{"n_layer": 13, "d_model": 96, "n_head": 3, "n_kv_head": 1, "head_dim": 32, "d_mlp": 256, "vocab_size": 8192, "activation": "swiglu", "norm": "rmsnorm", "norm_place": "pre", "norm_eps": 1e-06, "positions": "rope", "rope_base": 1000000.0, "rope_fraction": 1.0, "qk_norm": true, "attn_scale": 0.177, "bias": "none", "tie_embeddings": false, "parallel_block": false, "init": "normal", "init_std_qkv": 0.0776, "init_std_o": 0.0152, "init_std_up": 0.0776, "init_std_down": 0.00932, "optimizer": "soap_variant", "lr": 0.00817, "lr_mult_qkv": 0.4, "beta1": 0.95, "beta2": 0.99, "lr_head": 0.00969, "grad_clip": 2.0, "warmup_steps": 124, "schedule": "wsd", "decay_fraction": 0.763, "decay_shape": "linear", "final_lr_fraction": 0.05, "batch_tokens": 32768, "seq_len": 256, "doc_mask": true, "train_tokens": 120900000, "steps": 3690, "dataset": "wikipedia_en"}
Each number is 200 + 20 x the weight over its row's rms, rounded and kept within 0 to 999. Layers, rows and columns count from 0. The size before them is the row's rms in percent of the matrix's.

# up: layer 9 MLP up, 256x96, rms 0.273, rows 222-232, columns 0-95
# down: layer 9 MLP down (transposed), 256x96, rms 0.267, rows 222-232, columns 0-95
# gate: layer 9 MLP gate, 256x96, rms 0.281, rows 223-233, columns 0-95
up222,103,212,227,206,212,224,223,159,203,197,199,169,214,205,207,191,221,230,228,227,176,194,201,195,196,189,217,210,200,175,198,213,193,234,177,203,163,196,207,160,214,224,190,207,221,191,216,178,202,164,190,207,171,223,232,184,199,185,175,183,178,220,183,171,192,195,183,213,158,206,236,233,244,212,196,223,213,213,192,190,196,215,219,212,199,186,210,202,196,199,154,182,216,202,153,190,213
down222,106,175,174,223,201,176,185,170,161,196,219,198,224,227,222,188,234,209,180,201,199,173,178,193,200,208,195,181,214,205,188,218,175,198,207,203,193,222,232,214,256,242,211,211,202,219,207,203,216,183,205,236,213,227,195,246,187,204,191,155,190,214,215,216,170,149,219,199,197,195,193,237,211,181,221,207,219,217,185,218,222,212,221,215,194,184,207,217,215,215,213,182,184,212,194,215,207
gate223,094,220,208,193,190,222,180,217,192,226,191,227,147,180,216,207,221,226,206,193,168,182,200,203,221,174,211,216,187,211,189,182,196,198,176,216,196,176,195,205,197,234,239,187,180,221,216,195,208,199,215,215,213,171,242,205,175,198,225,190,190,196,180,240,146,194,213,223,214,191,212,183,197,198,215,188,177,217,192,208,203,174,183,179,227,206,169,187,177,199,212,227,182,219,241,207,161
up223,106,219,172,219,221,205,220,187,213,218,230,205,198,224,187,213,204,207,193,211,232,196,178,160,174,179,234,191,235,205,190,191,171,194,208,207,213,194,209,235,186,211,189,216,224,188,190,218,193,150,219,192,205,200,143,169,194,176,207,205,193,180,213,217,222,202,225,180,218,211,219,220,233,194,194,203,191,185,199,200,239,217,162,211,195,188,212,179,205,205,184,217,178,194,139,190,198
down223,096,191,200,197,240,200,204,219,210,205,223,189,228,206,213,191,212,217,216,191,210,200,198,177,199,223,221,213,195,205,194,210,216,212,202,171,222,190,216,197,203,215,191,208,227,192,204,217,203,204,247,172,204,175,156,169,186,221,191,188,206,145,227,205,212,194,205,189,227,198,167,193,184,190,231,218,230,189,238,234,185,223,232,206,201,203,151,198,172,213,201,178,237,159,199,178,216
gate224,102,180,199,218,204,211,175,225,202,177,181,216,165,233,208,225,201,217,180,201,184,183,241,204,193,219,192,205,242,178,209,194,167,206,202,194,200,199,194,191,202,191,198,154,227,220,198,179,231,183,209,189,217,188,209,211,178,214,185,235,246,237,173,190,232,228,202,209,209,209,172,207,190,221,237,195,221,217,195,181,176,178,186,168,214,227,185,191,177,173,218,205,211,219,229,180,213
up224,106,195,180,211,189,208,203,214,209,167,218,225,167,181,202,175,190,239,195,178,244,202,203,228,240,216,234,220,201,195,234,221,225,215,192,220,183,224,190,193,183,160,210,177,206,205,188,202,189,194,215,242,199,203,194,217,204,251,146,202,227,160,201,216,202,194,204,197,188,220,222,205,223,199,220,204,188,202,228,211,220,192,224,209,221,182,191,181,226,218,196,221,196,195,193,210,178
down224,108,218,208,205,210,193,189,192,214,221,177,207,171,227,232,201,186,211,210,211,197,197,232,182,197,217,165,170,213,172,204,202,189,204,201,177,208,180,212,176,189,210,199,168,170,181,168,194,203,194,181,193,190,192,217,192,207,179,195,210,231,212,193,147,243,224,220,225,155,209,209,200,163,168,189,204,198,186,187,190,218,226,203,215,204,222,218,173,174,164,240,212,205,218,198,191,158
gate225,098,219,184,167,177,212,176,202,232,172,198,215,178,227,146,200,207,227,199,179,167,196,171,206,210,221,195,217,188,189,178,219,220,242,213,228,229,220,213,187,192,231,163,201,204,223,218,198,219,197,226,214,186,187,209,203,196,226,186,186,184,216,191,159,202,176,198,181,170,157,218,195,210,198,169,192,207,192,171,175,214,190,163,225,197,222,201,196,219,209,206,185,203,184,210,186,212
up225,100,176,220,194,231,201,204,150,181,209,238,191,170,196,204,217,178,198,207,217,205,200,202,208,166,182,195,182,193,195,183,203,183,189,215,186,183,200,167,169,189,203,219,209,203,203,224,167,203,224,227,225,237,231,212,203,223,230,207,219,205,249,172,229,221,199,184,224,243,201,172,188,212,186,183,200,235,220,207,216,210,162,215,200,203,193,207,168,228,205,176,195,209,223,203,219,195
down225,099,185,186,217,167,190,234,220,195,200,182,221,198,221,169,175,227,192,223,195,205,183,159,225,231,205,199,215,214,217,202,201,193,214,198,170,215,203,230,156,192,214,204,187,190,215,193,157,212,204,209,222,199,164,219,186,190,188,228,183,208,188,232,210,226,203,237,211,221,200,190,220,211,221,233,188,160,192,214,191,215,197,184,207,178,182,269,218,180,192,202,207,194,217,199,213,188
gate226,092,195,158,201,198,181,184,199,207,188,200,220,225,183,193,214,204,217,182,218,186,186,177,188,188,167,165,180,212,217,188,199,231,205,145,204,196,223,208,202,208,217,216,186,210,199,187,225,219,212,172,221,215,174,198,156,221,188,166,185,194,208,202,173,186,207,189,190,199,201,226,222,207,183,245,177,166,186,160,189,188,233,209,185,174,186,216,217,175,233,211,222,198,234,197,173,218
up226,098,194,178,218,203,227,182,224,198,194,228,184,191,210,207,222,180,160,188,189,266,195,211,197,198,193,196,193,206,236,192,202,214,261,171,235,184,193,194,191,194,255,184,201,179,223,203,178,180,199,220,204,175,216,201,209,196,227,220,175,205,202,212,227,202,186,211,195,184,194,189,214,193,207,203,195,171,203,230,218,222,213,173,217,195,221,193,198,217,194,224,192,163,227,186,233,181
down226,103,200,188,201,201,233,200,188,182,197,205,182,208,172,200,205,219,197,233,233,182,189,207,226,202,189,222,221,162,213,191,240,196,216,170,215,192,170,210,215,208,201,204,224,207,229,207,207,226,219,200,184,246,201,181,216,185,253,187,237,208,197,192,204,215,228,203,202,200,229,191,211,181,201,192,205,185,214,224,190,198,204,195,219,213,234,172,193,211,224,185,174,229,170,152,249,184
gate227,100,201,194,208,221,216,204,235,171,188,194,198,164,231,183,200,203,206,184,164,167,215,208,192,193,182,220,188,225,181,185,237,172,195,214,206,202,192,199,166,226,199,180,223,229,206,189,174,207,210,187,185,201,186,207,202,225,228,183,218,196,219,214,161,215,167,238,159,157,215,197,227,225,199,190,194,214,194,192,205,221,231,175,190,170,202,204,240,189,222,185,212,220,213,184,193,231
up227,107,199,174,202,204,200,217,217,177,195,172,241,196,197,218,197,215,208,199,188,178,238,203,205,222,158,211,198,172,189,224,197,199,182,196,195,264,207,172,217,176,157,160,185,194,198,220,207,177,194,205,208,196,199,184,195,205,212,163,220,164,165,194,165,218,204,208,205,179,239,182,198,198,200,222,219,193,201,206,202,226,219,175,179,201,234,204,187,198,227,184,239,190,177,206,199,213
down227,095,191,221,225,236,185,180,195,220,169,215,198,177,185,196,218,171,217,184,203,215,179,215,201,165,222,178,205,203,217,207,172,208,183,180,178,212,174,223,220,179,203,194,174,200,186,171,190,200,198,213,209,188,216,176,240,221,236,190,189,234,217,208,234,198,161,205,164,211,206,205,204,172,151,198,190,222,179,169,216,184,201,184,204,219,233,182,169,214,208,230,208,213,183,184,178,195
gate228,097,192,196,212,211,206,199,234,192,152,204,251,204,199,207,199,233,200,203,214,198,204,235,187,168,216,188,194,243,240,231,215,209,206,178,212,222,189,198,187,201,201,200,196,195,216,184,186,178,207,184,159,161,195,179,202,183,218,203,175,211,202,184,209,184,214,199,174,199,193,187,230,199,218,231,202,184,207,179,191,213,188,173,218,242,187,192,216,227,225,178,186,186,245,171,194,162
up228,101,185,213,210,178,199,172,211,209,181,215,221,188,244,179,234,210,197,191,195,195,210,198,192,157,174,205,165,211,200,154,214,207,211,193,202,215,181,219,213,200,189,192,187,238,169,185,206,223,177,207,209,240,163,227,190,212,193,164,224,168,215,164,228,179,201,210,194,185,190,167,158,193,221,197,183,181,181,228,167,182,176,206,190,183,204,185,211,192,198,200,224,185,205,181,197,186
down228,102,225,182,211,165,214,181,180,205,204,193,213,238,215,196,191,178,194,223,177,206,197,174,212,159,160,227,169,209,193,203,196,173,212,180,217,179,203,195,180,182,210,197,201,196,188,204,229,186,196,189,167,205,228,154,170,200,176,203,235,182,216,184,211,176,193,192,183,210,199,203,180,193,220,206,217,203,222,221,205,188,202,175,214,198,178,235,156,223,226,195,216,211,239,151,184,190
gate229,094,194,224,178,201,185,218,203,189,208,212,203,226,204,231,166,222,183,186,190,185,149,207,240,184,168,226,223,191,221,198,171,190,168,185,183,186,180,170,192,180,208,186,197,202,219,182,207,204,186,216,164,189,196,227,192,196,180,215,184,204,223,222,192,215,190,171,242,198,177,221,217,162,203,213,178,210,183,195,247,171,208,186,209,206,188,175,227,186,183,213,218,203,207,159,195,181
up229,097,228,177,202,201,195,230,175,185,171,199,234,151,192,191,216,169,173,199,200,216,185,172,172,186,219,184,223,211,191,212,188,222,182,178,190,229,234,219,202,214,206,213,221,191,220,208,180,186,199,199,185,221,202,229,202,222,181,198,207,202,196,178,212,193,204,202,207,180,215,199,177,179,229,198,232,259,209,210,217,201,244,220,184,226,225,189,191,169,209,167,189,212,209,227,232,213
down229,095,219,203,225,178,191,140,228,175,207,188,197,201,209,188,176,201,220,199,209,221,219,227,209,218,181,159,230,213,201,200,188,187,216,162,234,222,183,185,185,171,174,217,193,201,194,180,200,199,189,195,226,197,197,183,231,207,192,228,181,195,224,164,191,204,190,171,192,208,225,202,200,230,186,243,193,171,220,181,210,166,172,186,166,201,166,231,221,202,193,186,217,202,178,204,207,186
gate230,103,178,227,166,227,189,214,215,191,190,246,217,206,184,200,201,203,183,160,197,204,195,223,173,203,170,213,210,167,158,192,192,243,190,208,227,191,187,181,172,211,219,211,161,218,218,175,195,175,190,212,208,220,226,153,189,203,223,172,204,191,180,204,200,183,199,187,189,161,204,220,208,190,210,197,202,181,197,234,182,195,201,189,232,193,202,213,174,185,218,193,230,181,238,212,177,207
up230,094,211,212,186,182,265,214,181,206,221,191,224,218,206,213,186,205,219,193,210,139,200,199,221,193,198,192,157,220,194,192,175,203,187,189,188,200,182,167,248,238,165,246,213,226,192,237,185,193,212,187,202,176,208,186,203,202,176,196,212,222,184,199,172,200,199,181,183,208,211,179,170,223,192,186,176,215,235,199,202,198,212,207,191,186,192,193,234,213,186,201,181,216,189,210,198,216
down230,095,204,201,203,209,242,177,197,205,210,183,192,165,174,177,207,169,196,181,216,202,194,231,186,223,192,215,180,193,191,218,197,196,201,220,199,196,186,206,206,224,233,225,182,199,199,246,173,191,193,210,204,151,185,188,193,216,255,195,195,181,161,202,186,168,187,192,206,181,215,188,219,214,214,217,182,208,199,196,230,214,188,220,198,200,224,220,261,169,232,202,169,202,214,192,213,227
gate231,097,178,186,219,198,203,191,190,190,175,177,224,174,196,193,226,211,190,205,209,199,164,166,180,188,172,200,205,205,195,143,234,185,205,173,212,205,161,201,198,209,157,227,205,224,166,219,181,204,226,192,202,192,220,203,214,192,223,178,161,208,221,200,189,194,199,190,183,176,212,211,202,197,194,210,181,213,212,234,174,191,190,213,192,214,200,230,237,159,202,226,220,197,195,177,148,199
up231,104,223,204,241,203,208,214,223,187,188,227,175,207,207,219,200,205,226,173,191,181,194,190,191,188,203,204,226,189,193,199,223,200,200,177,172,175,189,210,176,216,173,173,161,188,195,208,243,217,220,198,188,186,216,201,242,217,215,216,226,190,195,184,217,187,230,199,219,192,164,187,212,182,186,218,180,206,216,197,230,167,192,188,192,216,189,180,192,232,221,218,168,231,197,190,239,258
down231,120,179,196,189,201,239,205,179,197,209,216,222,202,198,185,201,193,195,194,212,197,217,206,180,217,213,172,164,134,178,198,168,177,206,222,230,199,183,204,229,223,235,200,210,198,199,203,254,205,168,230,185,197,168,221,205,215,207,233,219,180,185,214,188,213,211,237,224,184,168,218,212,225,193,201,196,203,193,193,207,186,225,184,217,205,189,250,183,183,205,167,181,192,198,200,180,194
gate232,097,198,206,188,218,186,221,194,185,175,223,230,222,167,187,229,160,204,218,197,181,185,249,195,227,198,237,235,214,190,178,174,197,164,215,220,219,219,200,205,201,178,209,209,218,201,240,155,204,198,237,174,206,215,155,219,158,208,200,174,195,186,204,184,207,196,219,193,197,179,195,209,186,211,187,219,217,218,208,200,191,196,174,164,204,191,206,159,194,217,184,201,188,181,204,198,201
up232,092,185,207,244,233,211,185,226,189,209,201,218,167,200,184,222,239,178,194,229,219,192,153,213,201,226,182,191,225,209,200,168,201,211,172,215,188,219,200,209,180,212,214,204,173,203,206,247,216,192,212,221,221,196,211,185,200,216,237,200,149,168,199,189,220,176,229,186,201,221,199,188,219,162,178,186,227,211,187,192,216,185,209,185,191,208,200,191,238,200,225,200,186,201,233,193,215
down232,095,195,210,193,213,206,205,183,195,191,205,202,180,191,182,197,198,194,193,206,174,238,171,221,225,192,194,218,245,186,206,198,219,206,204,166,199,176,178,185,255,183,232,199,208,227,198,169,225,199,151,200,160,183,207,176,149,187,195,191,217,218,193,240,205,205,216,214,213,213,205,190,203,208,170,202,202,191,181,215,216,220,222,195,193,231,181,224,201,212,223,204,241,218,195,228,232
gate233,101,204,204,168,216,199,213,184,223,173,195,223,210,219,197,246,197,207,224,168,185,174,189,203,204,196,191,256,199,217,185,196,184,153,190,177,138,231,208,228,201,204,211,162,198,217,202,199,229,204,193,211,227,199,177,185,175,196,182,207,198,212,185,188,199,188,213,212,190,168,219,195,178,197,199,218,207,174,219,176,196,209,196,202,208,199,203,175,185,185,222,209,208,215,180,245,246